config = dict(
    n_layer=15,
    d_model=160,
    n_head=2,
    n_kv_head=2,
    head_dim=64,
    d_mlp=512,
    vocab_size=2048,
    activation='swiglu',
    norm='rmsnorm',
    norm_place='pre',
    norm_eps=1e-06,
    positions='rope',
    rope_base=10000.0,
    rope_fraction=1.0,
    qk_norm=False,
    attn_scale=0.125,
    bias='none',
    tie_embeddings=False,
    parallel_block=False,
    extras=['local attention windows', 'gated attention', 'hashed n-gram embeddings', 'a smear gate', 'an embedding shortcut', 'learned residual scales', 'weighted sums over earlier layers', 'capped logits'],
    init='uniform',
    init_std_qkv=0.0395,
    init_std_o=0.0,
    init_std_up=0.0395,
    init_std_down=0.0,
    optimizer='muon_variant',
    lr=0.004,
    lr_mult_o=4.0,
    beta1=0.95,
    lr_head=0.00531,
    grad_clip=0.5,
    warmup_steps=200,
    schedule='wsd',
    decay_fraction=0.443,
    decay_shape='linear',
    final_lr_fraction=0.0,
    batch_tokens=[8192, 16384, 24576],
    seq_len=512,
    doc_mask=True,
    train_tokens=169500000,
    steps=10474,
    dataset='wikipedia_en',
)
Each number is 128 + 24 x the weight over its row's rms, rounded and kept within 0 to 255. Layers, rows and columns count from 0. The size above them is the row's rms in percent of the matrix's.

# layer 2 MLP down (transposed), 512x160, rms 0.0439, rows 444-510, columns 64-95
size [ 99 103  84  91 123 113  98  91 109  89  97  93  95  94  97 100 100 109 105 105  96  86 112 106 103  97 113 114  97 100 105  89  97  93  94  95  84 108  94  98  90  88  80 111 113 101  98  97 113 100 101  93  99  95  91  96  90  90  89 103 107 105 104  98  79 108 100]
[[109  81 139 156 129 140 172 122 157 118 132 133 146 165 140 147 131 138 162 115 111  89 119 151 149 185 128 137 141  93 143 160]
 [122 140 182 107 173 134 123 165 142 127 163 104 110 141 139  91 161 119  93 102 118 142 124 125 148 105  95 131 136 127 148 172]
 [143 166 145 170 127  87 138 144 158 149 132 127 121 102 109 124 120 165  87 162 109 127 105 152 143 165  96 139 141 120 130 160]
 [128 195 103 124 127  85 144 124 129 119 126 120 138 154 144 159 120 151 105 105 132 143  92  82 125 130 124  88 150 146 138 137]
 [108  92 112 107 119 111 127  94 102  86 104 155 143 157 100 116 148 158 122 116 135 123 154  82 112 128 130 124 133 155 136 103]
 [122 121 131 147 137 149 140 141  98 125 168 163 114 161 100 171 135 179 173 135 101 120 125 165 127 146 120 133  94 117  96 147]
 [117 118 112 116  94 118 127 120 140 104 117 112 102 101  58 162 114 138 146 159 101 116  96 142  87 135 148  92 146 115 116  83]
 [161 114  93 122  91 131 145 140 155 111 108 114 136 130 121  97 114 136  85 145 135 193 145 166 115 145 151 161 128 142 104 140]
 [113 127 152 109 175 131 147 142  97  71 121 147 105  92 153 119 101 122 110 100 120 150 171 115 122 146 139 182  90 141 149 150]
 [171 120 157 131 167 135 111 142 111 156 140 131 134 150  97  73 132 141  93 155 134 113 101 156 120 106 120 115 118 119 146 136]
 [129 132 107 145 121 159 123 113 127 142 124 138 163  97 153 116 108 140 124 159 129 104 127 146 147 128 120 104 146 111 162 140]
 [176 130 132 186 135 143 127 136 109 134 184 114 134  89 102 131  84 115 142 101 138 101 102 124 147 178 133 125 135  78 171 166]
 [135 118 153 140 118 153 133 100 116 118 106 103 150 134  95 133 133  60  94 119 111 147 140 124 110 126 146 128 158 137 126 164]
 [105 115 155 167 146 119 176 141 116 133 121 119  90 102 114 151 134 131 154 141 112 125 150 143 150 129 139 116 138 112 126 137]
 [124  48  87 153 133 162  93 126 108 153  95 128 123 102 134 146 126 131 153 110 160  94  99 145 148 144 139 146 103 105 142 123]
 [ 94 110 137 135 119 142 179 143 124 110 136  94 133 149 167 192 162 106 108 125 120 146 113 126 128 149 120  81  88 158 156 133]
 [112 106 112  80 108 152 138 103 144 162 146 134 123  88 139 168 113 104 128  84 181 171 128 152 136 125 104 129 114 130 103 147]
 [111 127 125 158 106 110 131 127 133 164 110  81 107 130 128 174 126 112 147 159  95 123  92 147  85 119 142 158  92 183 144 148]
 [141 105 132  87 112 132 126 166 112 129  65 127  79 143 131 140 116 115  94 110  79 129  97 164  98 149 111 114 120  81 115 147]
 [ 91 126 123  84 144 109  92 110  87 134 145 142  91 112 139  95 111 174 134  81 168 132 127  89 112 139 139 159 156 126 124 119]
 [108 135  94 177 162 102  84 132 117 119 147  94 130 162 140 122 128 133 165 116 132 154 110 143 120 121 135 164 132 101 115 162]
 [136 128 116  97 115 112  99 151 167 127 146 142 112 131 146 152 130 104 129 149 134 129 117 102 133 110  96 148 136 132 138 120]
 [138 105 106 119 105 153 112 126 163 139 104 140 142 147 116 129 142 133 126 151 101 122 102 116 127 134 132 160  63 132 133 140]
 [160 147 137 187 126  74 160 149 113  99 136 126 181 130 141 142 132 131 144 164 181 175 135 146 124 131 160 153 113  71 123 122]
 [122 132  99 126 112 163 106 158  93 108 134 106 111 117 140 156 129 127 132 149 121 106 139 163 119 112 143  97 143 117 114 126]
 [ 86 137 135 123 157 126  98 175 120 129 132 150 145 127 104 128 122 103 100 130 125 127  88 110 119 103 132 141 120 149 160 156]
 [162 129 148 114  93 134 110 135 122  86 167 186 129 137 104 114 147 109 167 136 140 119 162 143 157 133 114 165 122 107  70  83]
 [109 119 123  90 123 151  93 100 113 121 150  87 134 164 118  88 115 165  94 121  70 146 136 124 149 142 121 110 137 139 133 147]
 [155 112 112 108 125 133 118 122 156  85 128  76 125 171 125 121 130 109 168 166 103 114 115 108 161 158 190  84 156 115 146 101]
 [100 111 131 153 163 129  60 126  96 117 126 128 140 144 144  95 126 137 109 138 105 149 152 100 126 136 146  62  78 139 135 128]
 [108 141 125 126 124 109 120 126 134 138 124 145 108 119 118 106 143  91 138 146 183 102  94 171 102 121 143 155  89 148 153 142]
 [117 122 107 140 145 128 138 133  92 100 112 132 122 107 141 122 135 140 142 145 147 134 154 149  94 101 115 133 113 155 125 142]
 [132 140  81 161 108 118 129 132 113 124 115 110  90 157 137 106 120 125 106 122  88  98 121  97 134 150  73 109 130  85 107 128]
 [127 160  99 120 157 116 180 128  93 152 125 153 118 138 187 152 118 147 174 123 149 150 175 103 126 155 147 126 117 173 134 102]
 [166 107 133 111  76 105 107 138 160 114 116 143  92 137 116 132 139 125 156 145 131 172 123 137 118 189 136 153 132 100 153 111]
 [109 147 115 110  98 150 148 144 129 133 149 132 162 135 140 116 121 129 128 190 140 103 122 140 146 166 124 118 119 171  98 113]
 [124 133 115 150 142 181 116 170 134 121 142 115 127 120 148 147 151 162 125 164  96 149 112 139 100 152 153 162 136  79 126  88]
 [160 123  98 130 114 145 150 106 105 124 145 134 119 110 118 153 122 144 115 154 131 114 104 138 121 134 108 116  94 119 142 151]
 [140 115 145 145 129  94 125 121 111 144 100 132 126 154  88 123 110 132 129 142 132 146 119 102 157 115 108 146 112 118 143 106]
 [151 153 150  77 117 164 108 161  72  98  91  97 134 105 122  96 154 156 158 120 130 131 121 106 144 128 150 118 164 125  84 179]
 [118 143 100 136 104 111 158 110 142 105 122 148 142 114 161 105 152 158 121 170 138 109 125 127 159 100 123 168 132 116 130 127]
 [133 147  99  91 134 125 102 102 148 151 127 122 138 107 125 119 142 137 140  94 141 138 127 119 146 133 118 136 172 171 145 154]
 [ 99 115 139 117  88  57 172 126  86 122 140 103 107 146 100 116 105 141 150 138 106 150 117 125 107 117 177 124 124 133 124 114]
 [162 172 117 150 167 139  87 165 132 202 139 108  82 153 147 128  85 141 121 100 142 113 114 127 181 147 124 135 118 128 132 113]
 [ 99 137 153 143 138 141 143 121 131 128 105 148 164 134 115 136 133 168 129 142 168  79 142 132 170 147 119 156 130 129 118 115]
 [136  81 124 100 150 107 152 128  81 104 104 164 170 136 179 136 142 145 128 135 106 156 106 132 138 132 141 124  85 138 143  96]
 [131 111 128 113 125 108 151 106 144 172  89 153 142 170 147 126 131 104 102 102  86 129 138 147 117 102 126 135 142 190 150 144]
 [130 140 152 133 149 137 140 152 179 176 148 151 110 124 143 103 134 120 108 148 128 130 153 133 109 152 131 154 105 137 108 179]
 [147 135 135 150 112 127 142 115 160 185 141  87 149 149 125 101 145 126 147 119 124 112 110 131 143  97 176 142 133 142 129 103]
 [105 106 114  88 121 111 140 125 173 147 134 143 118 102 128 141 149 104 141  94  88 127  96 159 111 110 152 127 115 168 129 173]
 [138 126 135 116  94 141 150 149 137 106  83 122  90 117 163 137 116 130 165 129 130  89 122  99 126 134 115 158  87 132 102 134]
 [101  80 142 143 164 153 120 139 143 113 149 147 146 146 128 144 141 102 147 125 134 156 160 129 148 108 168 126  92 169 117 138]
 [137 148 120  94 138 107 154 136 124 123 132 133 169 147  96 114 100 109 156 148 104 105 104 155 168 126  99  92  96 139  85 123]
 [115 119 153 156 169 150 130 138 118 187 145 156 147 140 137 152 109 146 156  99 110 139 172  62 190 128 121 108  94  85 111 149]
 [145 139 108 139  91 161 111 123 167 136 162 123 131 176 113 120 140 130 131 106 144 164 127 119  93 125 140 129 141  69 101 127]
 [ 83 143 153 105 137 115 122 131  93 119 194 191 125 117 147 116 113 115 114 144 134 122 122  92 136 157 140 122 142 131 155  95]
 [138  96 121 137 126 123 131 135  86 132 104 151 104 113 109 129 141 132 147 151 105 143 119 111 136 119 148 107 145 104 128  92]
 [120 127 121  90 150 132 106 136 161 191 128 127 112  88  86 134  91 146  68  94 161 149 101 125 152 145 142 129 175 155 148 113]
 [130 113 142 106 110 170 130 138 116 149 160 127 147 135 148 116 124 122 114 117  95 128 111 104 169 146 120 118 152 133 148 122]
 [113 117 140  74  97 114 132 126 122  99 115 126 107  98 115 118 108 144 126 142 118 144  85 150  75 129  97 119 131 106  94 161]
 [131 134 118 125 101  74 126 138 147 138 136 126 143 153 110 158 135 127 166 101  90 187 140 163 146 138 100 124 148 150  90 111]
 [126 139 154 162 127 174 142 148 104 119 125 106 152 102  89 117 112 122 104 146 135 165 100 118 146 154 137 128 136 144 183 168]
 [123 130 128 140 127 124  94 107 117 118 134  94  97 131 109 127 105 139 171 111  87  99  87  91  58 135 150 135 149 114  82 137]
 [148  97 130 130  99 144 128 136 121 132 111 128 116 137 167 186 147 132 123 122  72 139  95 132  91 148 138 113 104 117 149 156]
 [153 153 121 155 125  93 134 186 112 147 152 105 106 111 126 103 115 119  92 160 116 144 148 113  84 154 113 153 126 138 117 117]
 [ 96 118 130 184 191 144 136 117 101 114 147 128 109 106 143 113 124 147 116 140 143 145 156 140 132 130 141 136 167 116 123 139]
 [120 138 121 139 181 126 143 139 133 122 105 118 142 118 136 156 108 121 158 145 128 159 112 111 157 104 115  97 103 152 169 109]]
# layer 2 MLP gate, 512x160, rms 0.143, rows 445-511, columns 64-95
size [100 106 101  93  99 100 100 103 107 102  94 108  91  97  95 109 103  94  99 102 105 100 102 105  95  91  88 100  90  98 103  99  98 100  99 100  95  92 102  99  96  95  98 103  91 100  98  99 100  98 101 110 105  88 100  99 109  95  94 103  93  96 100 100 102  95 101]
[[111  99 104 131 143  94 115 134 139 134 140 114 115 145  87 104 112  66 133 136 154 107 150 138 118 162 142  95 119 101 119 119]
 [103 131 166 123 115 106 113 160 148 110 147 116 111 146 133 157 108 101 125 143  90  98 112 104 105 130 166 122 137 110 146 138]
 [161 127 153 135 130 150 139 103 158  87 131 125 188  87 110 161 115 112 106 163 130 130 117 181 141 152 141 133 135 111 144 106]
 [113 169 125  91  99  97 101 149 157 146 131 137 125 109 135 108 121 145 141 117 162 138 108  91 128 162 136 148 128 147 110 105]
 [ 98 125 122  99 135  75  87 146 129 125  84  93 141 144 124  53 147 111 115  91 179 117 144 138 104 133 157 143 167 116 148 141]
 [138  82 146 181 134 141 102 133 114  93  88 115  71 140 126 124 164 127 116  86 142 161 181 166 134 121 135  85 139 127 148 132]
 [108 102 195 108 121  78 112 153 181 169 116 129  65 113 111 149 128 134 142 123  99 138 101  94 125 178 127  82 124 112  73 121]
 [113 140 139 104 154 141 156 128 102 110  76 111 141  94 152 118 102 122 104 128 155 108 153 111 122  95 131 159 113 157 177  99]
 [118 109 112 140 142 100 136 133 101 109  80 101 101 132  90 111 128 161 108  98 111 148 126 190 114 146 111 155 132  83 123  94]
 [131 145 139  93 156 142 117 195 129 125 101 122 141 123 159 130 161 103 140 140 141 120 142 110  98 119  95 143 171  86 147 135]
 [105 138 133 100 135 135 126 122 108 145 116 115 106 177 149 157 163 171  78 144 141 169 127 161 142 151 137 151 127 134 116 148]
 [152 116 152 105 108 187 125 117 163  86 138 176 120 112 144 103 124 124 132 108 116 104 103 121 124 143 119 171 143 144 135 112]
 [127 143 141 124  98 108 159  96 120 122 132 139 191 150 131 148 168 142 124 115 120 122 139 119 127 155  87  98  95 112 127 126]
 [172 148  77 143 111 108 165  96  83  70  88  97 157 112 101 153 120  97 146 121 123 137 125  83 149 131 146 136  83 111 100 119]
 [148  84 100 116  97 142  95  85 157 132 135 146  79 146  96 133 122 161 121 159 134 160 134 123 172 132 131  92  67 177 135 136]
 [105 109 100  99 114 146 130 167  80  67 120 147  98 152 154 149 119 141 160 119 190  82 124 138 134 122 138 166 136 117 156 145]
 [135 119 148 106 134 106  93  76 104 112 157 137  84 104  88 135 128 143 133 149 102 126 115 142 139 134 156 150 113 120 147 126]
 [150 132 119 147 134 145 125 149 200 145 109 135 158 178 113  84 110 107 165 113 142 138 140 138 115 155 125 121 128 105 148 150]
 [130 130 141 161 136 164 125 141  95 146 146  99 120 127 129 155 122 145 141  91 109  80 110 102  71 106 132 150 141 142 119 135]
 [137 127 118 133 134 119 123 131 113  87 157 131 159 145 151 133  96 151 113  98 102 147 131 128 117  96 171 162 160 108 111 144]
 [151 109 126 130 111 145  94 171 117 140 136 134 134 120  96 128 126  63 106 122  61 142 139 140  97 108 142 148  97 137 114 132]
 [172 131 130 126 102 153 138  99  89 136  84 188 166 135 165 138 112 102 114 110 112 119 139  97 121 133 145 130 148 118 159 124]
 [ 96  87 158 113 155 139 139 138 134 145 144 141 116  81 141 133 139 119  93 136  89  94 133 126 118 112 165 125 133 155 169 131]
 [125 166 122 151 120 141 144  99  97 161  59 100  71 150 172  95 136  92 146 116 139  86 126  85  99 104 124 131 183 119 141  83]
 [117  88 141 117 131 174 123  98 171 125 125 163 127 127 130 146 113 124 164 127  89 111 156 147 148 127 102 129 104 107 139 132]
 [111 136 107 133 106 110 151 104 126 130 121 127 141 115 120 112 172 156 113 147 137 138 122 150 131 130 153 147 168 132 103 111]
 [135 138 139  99 170 142 137 122 138 112 123 137 184 112 111 102 138 160 137 121 127 133 124 133 141 115 160 127  99 112 137 114]
 [113 124 155 137 153 175 142 132 145 128 126 144 115  91  56 140 139 162 119 124 158 140 132 123  94 120  77  96 128 126 136 170]
 [124 120 107  81 163 124 111 139 145 134 108 157 103 101 169  92 130 114 124 156 122 133 109  95  66 103 129 117 119 103 156 109]
 [145 153 102 148 130 154  90 110 161 134  66 114 141 126 155 131 154  98 158  99 150 136 124 110 164 119 156 100 122 106 141 116]
 [153 140 152 149 129 166 146  83 131 160 107 173 143 129 112  99 117 112 159 130 127  90 115 125 112 119 145 146 115 129 112 148]
 [ 69 107 149 121  88  94 120 156 177 128 158 136 169 115 117 124 118 139 161 133 115 135 154 133 145 129 154 132 122 140 133 100]
 [140 154 155 110 137 142 124 160 108 141 124 115 124 132 110 112 157  98 136 106  92  86 110 148 120 160 127 144 142 128 118 171]
 [192 108 146 125 100 130  57 115 136 122 147  94 122 143 125  87 111 158 172 127 140 151 133  92  89 126 126 105 108 129 133 109]
 [136 124 169 111 118 114  97 104 115 111 140 130 110 135 148 134 148 129 120 105 130 112 109 105 146 126 109  93 110 149 114 151]
 [159 132 128  99 153 111 111 139 133 135 118 130 124 181 149 138 117  99 135 150 147 141  95 134  99 129 106 109 151 154 130 159]
 [ 83  56 107 135 155 152 114 139 133 127 148 169 141  99  96  69 159  86 122 102 111 186 143 134 136 102 134 105  84 136 159 132]
 [127 122 139 141 141  81 163 120 117 138  99 149 125 190  98 102 141 122 103 159 153 161 135 165 103 178 133 141 169 132 111 171]
 [177 103 122  82 113 120 181 135 127 109 131 115 113  93  93 147 151 138 111  99 121 163 123 142 147 101 101 123 123 126 153 127]
 [132 118  66  94 130 163 142 121 128 138  79 134 129 126 156  85 100 117  67 111  94 136 127 125 136 125 128 128 122 179 138 139]
 [112 131 149 156 133 142 133 138 172 172 125  95 180 139 160 130 134 134  95  78 165 134  95 134 131  97 101 150 163 148 105  93]
 [127 148 158  86 100 176 141 140 136 118 115 150 119 109 122 105 141  89 124 129 133 150 138  97 137  93 105 150 126 160 177 131]
 [135 121  94 135 149 103 148 133 161 117 114  84 108  71 145 125 119 126 116 114 102  89 132 145 152 120 157 113 151 142  85 156]
 [139  97  99 135 112 111 159 106 132 170 110 129 101 158 136 107 143 104 107  81 164 156 166  70 117 127  77 166 167  99  90 164]
 [145 124 121 128 153 136 138 134  74 165 117 117 126 118 108 106 134 112 154 107 151 171 112 111 125 122 119 101  99 121  86 122]
 [111 140 120 142  99 135 154 134  90 162 110 107 113 131 126 118 119 134 179 136 185 136 158 139 136 118 137 125 129 113 108 181]
 [172 121 117 147 137 137 106 163 128 104 156 130 160 113  94 106 162  88 115 135  90 111 129 110 112 164 103 120 151 107 121 102]
 [110 126 130 159 104 108  91 170  93 109 162 129 151 130 127 126 125 117 121  72 137  76 123 152 141  85 122 162 106 155 130 119]
 [ 97 131 100 113 137 148 134 177 184 112 172 119 131  70 102 145 129  88 137 129 100 104 152 138 156 126 116 107 166 141 146 169]
 [132 117 135 106 140 165 102 139 118 135 109 122 125 155 136  70 115 102 116 156  96 126 152 120 139 149 128 166 135 103 127 119]
 [125 123 111 105 130 131 145 130 127 109 150 146 149 135 147 132 120 129 128 145 108 186 151 125 114  90 170 113 153 158 121 121]
 [139 121 149  67  85 126  94 141 113 100 112 136 136  97 102 124 112 127 145 117 115 125 161 121 146 127 123 101 142 140 118  82]
 [125 102 154 134 140 163 117 129 100  76 146 143  91 111 134 135 118  93 162 155 112 148 110 108 134 116 119 152 154 127 143 108]
 [139 107 141 143 117 129 126 120 173  95 161 114 191 150 160 126 152 144 148 145 113 133 105  94 140 123 160 112  86 129 148 137]
 [116 178 161 109 153 119 118 110 160 163 115 160 156 120 153 121 101 134 146 117 144 131 132 137  82 106 165 150  85 123 101 115]
 [138 176 145 137 104 140 119 130 113 104 134 122 169 138 105 147  98  91 107 100 113  81 130 128 148 144 149 173  97 152 151 123]
 [151 124 108  93 120 147 151 104  99 103 165 141  84 128 117  81  97 103 140 113 132 154 154 127 128 134 114 151 119 142 123 115]
 [104 135 146 119 141 138 148 140 114 112 136 147 127 143 126 106 133 116  91 113  90  62 141  78 125  69 148 145 134 153 149 141]
 [110 110 164 155 113 131 127 105 106 112  82 114 109 129  87 163  96 146 129 106 128 126 164 115 124 111 114  96 126 151 143 112]
 [ 95 126 113 128 144 112  94 140 127 166 156  87 120 140 119 166  70 126 162 160 151 166 128 164 113 163 141 135 100 104 171 122]
 [139 135 143 104  88 125 141 100 166 153 148 158 113 108 143 118 128 152 173 113 140 137 106 126 148  88 126 117  93 142 157 104]
 [127 138 154 113 133 128 141  86  78  98 146 121 126  93 164 132 144 160 127 145  82 188  85 114 101 110 106 147 111 148 160 111]
 [139 157 157 153 144 134 119 158 133 146 127 123 113 150 127 136 140 148 163 171 125  72 143 109 121 125 118 129 150 146 123 140]
 [139 135 100  85 150 115 154 118 141 188 121 132 129 124 111 101 132 128 154 124 144 131 147 104 166 124 139 117 160 141 161 115]
 [116 108 179 136 141 129 166 114 123 143 115 136 114 117 137 170 129 132 105  96 122 117 105 107 120 163 161 146 103 159  77 132]
 [108 139 159 149 104 134 122  87 182 128 104 121 147 126 117 147 174 138 123 117 102 138 128 119 119 138 133 131 138 143 141 134]
 [141 135  81 114 149 121 141 147 141 155 153  99 125 118 135  92 143 150 101 119 142 188 124 109 137 178  92 165  91 133 112 111]]
# layer 2 MLP up, 512x160, rms 0.151, rows 445-510, columns 64-95
size [ 96 114  97 105 102 100 107 106 109  97  98 107  92 100 102 106 104  97  94 103  96 104  87 103  93  92  95 103  92  96 100  98 104 101 103 108  91  86 104 104  97  94  95  97  95  97  99 100 100  98 104 109 103  88  95 100 112  92  86 103  98 102  99 104  96 100]
[[127 130 123 133 157  92 165 128 148 122 121 105  84 126 140  69 158 114  94 107 143 147 143 136 137  92 130 125 138 168  88 136]
 [124 143 160 101 138 122 141 141 143 133 143 138 145  99 144 137 107 177 169 151 105 122 139 140 144 150 135 175  88  85  71 128]
 [ 99 115 151  97 136 118 100 107 125 136 137  86 122  88 106 132  83  84 110 116 158 123 155 126 112 116 135  96  99 119 119 107]
 [102 128 102 140 114 144  94 111 118 115 135 105 156 127 113 150 110 121  88 111 154 138 159 112 136  82 129 110 131 131 152 118]
 [ 83 142 100 106 132 159 148  95 113 118 177 125 112 126 130 138 135 112 147 184 137 136 122 121 143 136 118 137 121 107 100 132]
 [166 110 137 196  87 104 106 114  95 103 109  88 119 180 155 125 146 105 153 142 173 105 127 158 115 114 105 137  96 112 125 132]
 [ 97 131 122 157 135 118  87 119 100 130 122 118 121 114 115 123  93 126  79 180 138 115 100 143 102  88 113 103 117 116 153 149]
 [148 119 168 123 119  96 160 135 125 128 111 140  97 105 131 158 138 158 129  99  89 128 130 142 101 146 173 137 122 128 148 116]
 [125 148 148 148 139  89 147 153 131 158 133 115 131 126 128 171 103 105 146 145 143 151 132 132 141 122 133  99 139 179 108 100]
 [141 120 127  83 115 166 156 150 135 112 110  83 148 127 102  97 177 117 139 126 127 102 128 138 125 137 112 133 132 170 163  99]
 [110 163 135  60  65 121 118  77 138 185 128 141 133 136 120 156 132  98 131 151 116 182 151 144 171 134 128 161 192 161 138 146]
 [146 150  87 120 116 107 147 120 132 129  96 103 113 157 127 117 127 129 138  83 119  62 126 150 150 147 105 131 121 121  85 127]
 [ 78  96 152 111 120 175 104 136 154 110 130 120 120 108 107 116  90  89 102 159 147 129 141 101 153 140 121 147 190 165 135 139]
 [159 181 112 121 148 147 164 163  98 134 119 148 121 138 101  78 140 122 116 136 128 117 137 126  99 144 105 129  61 133  80 128]
 [142 130 100 144 123 126 132 114 178 146  76 121 105 128 120 152 103 149 152  76 128 175 147 127  72 144 113  90 150 126 160 129]
 [121 145 149 136 133 120 104 125 127 122 133 197  89 121  92 165 100 117 175 134 171  91 141 110 115 129 172 129 132 161 148 146]
 [147 117 121 120 154 104 130 117  97 121 155 164 117 152  93  97 153 152 131 120 141 162 143 128 133 129  89 170 118 115 112 161]
 [123 145 154  80 113 117 140 164 142 132 147 134  53 124 123 132 154  99 136 129 118 106 106 126 130 109  86 149 114 161 153 102]
 [144  92  87 139 117 111  88 112 101 154 137 120  97 167 125 112 147 101 148 103 145 161 148 124 146 119 126 117 153 129 120 106]
 [136 144 142  98 138 126 140 103 151 129 120 131 123 125 145 161 154  85 156 112  97 114 166 108 159 110 110 108 101  99 131 192]
 [109 134 112 168 117 168 120  79 120 136 101 139 161 129  71 139 145 108 142 120 139 110 125 148 115 143  86 132  92 128 140 122]
 [ 85 140  96 113 103 100 121 128 149 111 153  94 134 121 114 145 142 136 191 105 153 138 110 166 122 106  92 148 124  95  87 147]
 [112 112 164 107 101 152 131 125 127 149  85 106 140 142  79 114 157 125 121 106 153  81 130 103 138 114 127 126 128 127 124 116]
 [115 143  99 112 116 126  97 133 176 122  84 139 124 123 156 107 159 152  86 137  94 108 142  87 134 181 143 103 118 144 116 120]
 [ 79 145 134 100 147 135 115 125 174 126  99 120 146 132 137  94 140  96 115 138 157 158  86 139 161 132 135 127 166 125 139 118]
 [118  77  65 140 132 124 139 172 104 126 135 172 130 124 163 145 175 205 112 129 137 120 158 106 112 116 101  75 160 145  90 138]
 [155 134 122 112 159 107 142 111 142 109 109 109 158 124 127 102 119 138 124 112 105  74 163 152 131 149 117 168 118 131 163 147]
 [119 144 126 154 141 158 143 150 146 135 127 121 137 108 106 153 111 139 153 109 155 138 106  96 113 106  65  93 133 103 161 119]
 [137 133 105 142 105 142 157 128 167 107 140 121 122 129 110 128 118 140 108 133 169 182 150 168 106  70 120 143 154 119 105 175]
 [145 124 132  98 123 130 137 112 179 150  95 140 118 137 113 151 109 109 171 157 112 142  79  90  78 158 133 125 130 140  95 131]
 [133  72 127 128 193  96 101 114 138 126 153 104 118 132 133 124 155 136 103 109 101 149 132 146 110 107  92 131 101 134 126 134]
 [146 146 138  46  74  91 156 124 100 132 129 129 162 139 129 109 142 129 136 160 160 133 123 149 127 130 100 172 124 104 136 138]
 [ 87 106 124 125 136 167 104 119 139 128  94  81 124 122 158 128 153 161 139 167 178 114 109 135 132 138 167 137  90 112 139 164]
 [143 181  98 102 112 128 116 136 109  90 129 124  90 140 152 144  95  93 120 125 134 115 159  97 122 143 104 120 144 131 141 145]
 [122 123  78 118 148 121 155 174 183 144 124 144 121 120 119 106  92 141 144 165 172 146 142 133 109 162 129 107 116 125 113 151]
 [126 189 158 113 114 124 110 164 119 141 105 144 142 129 151 121  99 149 132 123 100 141 109 105 123 152 126 136  79 176 122 119]
 [172 145 135 121 109  95 126 158 123 121 105  94 120 160 153 169 126 139 114 127 148  63 107 125 116 149 111 167 137 101  96  93]
 [ 96 156 104 161 125 115 151 129  81 126  90 122 104 158 103 105 138 146  99 172 130 105 118 153  91 122 138 109 161 167 113 158]
 [161 127 152 115  90  87 116 116 115  73 134 166 100 130 145 130 104 132 181  94 127 163 145  77 132 115 104 149 131 117 129  77]
 [122 136 145 115 128 131 155 136 128 110  75  99 156 117  99 115 139 135 142 151 165  75  81 120 135 163 100 140  99 148 161  91]
 [ 92 144 183 111 119 154 117 135 130 135  96 121 155 107 126 117 118 157  97 154 142 100 174 130 151 147 117 133 128 144 127 134]
 [153  97  82 102 114  90 134 148 152 147 134 128 122 123 145 134 119 145 122 143 150  89 123 105 162 156 170 131 106 113 116 125]
 [ 73 109 120 152 138 117 166 106 122  99 147 122 113 101 126  72 152 144 142 169 134 159 114 159 110 122 148 131 154 145 110 138]
 [144 150 142 135 126 162 100 140  99 120 114 131 126 133 160 133 125 104 123 183  92 105  83 147 164 161 136 160  91 118  82 105]
 [140  97 129 134 126 143 136 142  96 125 167 158  61 124 132 168  99 162 142 135 134 162 166  79 149  71 112 120  97 114  99 122]
 [154 117 102 133 110  77 116 140 127 138 150 120 121 100 123 152 109  84 139 128 168 163  84 123 133 122 158 134 102 115 108 112]
 [117 124 142 114 147 150  76 110 169 141 119 162 127  70  87 139 116 134 144 136  76 141 132 151  97 131  84 117  99 150 121 133]
 [112 164 103 146 132 114 111 103 139 138  85 155 113 140 143 123 137 137 115 159 120 146 172 118 152 149 159 108 120 183 121 106]
 [165 112 122 147  98 138 105 151 106 108 125 165 145 144 151 121 101 146 158 147 138 123 150  80 133 139 113  75 156  91 120 141]
 [148  93 152  96 190 101 101 124 144 125 125 143 150 173 158  94 101 116 164 136  87 157 147 113 103 143 143 139  85 137 130 121]
 [110 153  97 141 101 106  86 110 140 157 162 129 107  99 150  93 154 134 131 142  97  96 129 132 118 131 138 120 128 143 133 117]
 [161 124 172 106 124 119 140 106 133 128 106 141 144 160 134 118 161 120 177 153 156 148 145 141 131 120  74 140 138 164 165 125]
 [156 149 156 116 108 116 126  97 157  95 112 125 173 109 104 130 129 136 127 161 154 114 120 126  98 149 119  98 137 137 147 142]
 [160  98 138 168 122 149 130 100 143 102 130 146 143 105 152 136 119 163 123 160 122 128 166 161 187 156 111 122 140 123  90 149]
 [144 145 131 120 136 157 176 138 126 148 100 144  89 104 159  97 124 114  99 164 109 139 112 111 120 146 120 167 114  88 104 123]
 [150 114 123 149 126 137 133  99 136 125 137 132 141 134 117 118 135 108 132 164 110 104 177 143  97 132 133  78 134  78 169  78]
 [128 138 146 125 150 106  99  82 136 123  75 114 154 103 153 122 132 160 113 120 133 134 149 100 134 106 150 169  94 120 139 146]
 [142 122 104 133 131 142 109 120 130 152 161 120 126 110 172 121 151 120 146 145 148 181 128 173  99 148 107 160 113 140 137 114]
 [128 127 145 106  66 108 122 118 126 150 118 106 128 138 127 142 125 152 103 104 155 115 129 109 131 132 147 113 149 153 147 133]
 [142 162 129 153 168 120 161 182 159 148  88 141 110 121  92 122 160  78 114 124 100 113  94  71 122 138 143 141 132 137 127 137]
 [ 75 152 105 104 113 144 115 176 125 115 161 135 143 137 119 105 142 138 122 123 170 147 151  98 156 106 135 112 156 114 106 144]
 [154 145 103 146 168 113 143 132 140  86 117 106 114 112 139 144 119 102 116 106 114 148 150 124  81  94 143 124 128 108 151 149]
 [135 146 123 144 118 150 146 105 160 126 119 135 159 102 113 117 120 129 138  83 156 112 109 144 112 129 114 113 153  64 116 165]
 [127 102  92 120 152 154 172 141 128 131  93 151 154 129 133 107 121 144 122 151 127 108 127 126 142 116 117 102  64 144 126 111]
 [117 124 118  63  65 142 106 134 104 153  97 149 135 110 125 117 158  88 121 101 158 149 110 183 125 162 139 122 136 151 119 165]
 [ 97 147 123 114 117 148 121 112 169 119 144  79 133 125 134 113 181 142 152 116  99 143 156 148 155 125 161 117 137 117 142 111]]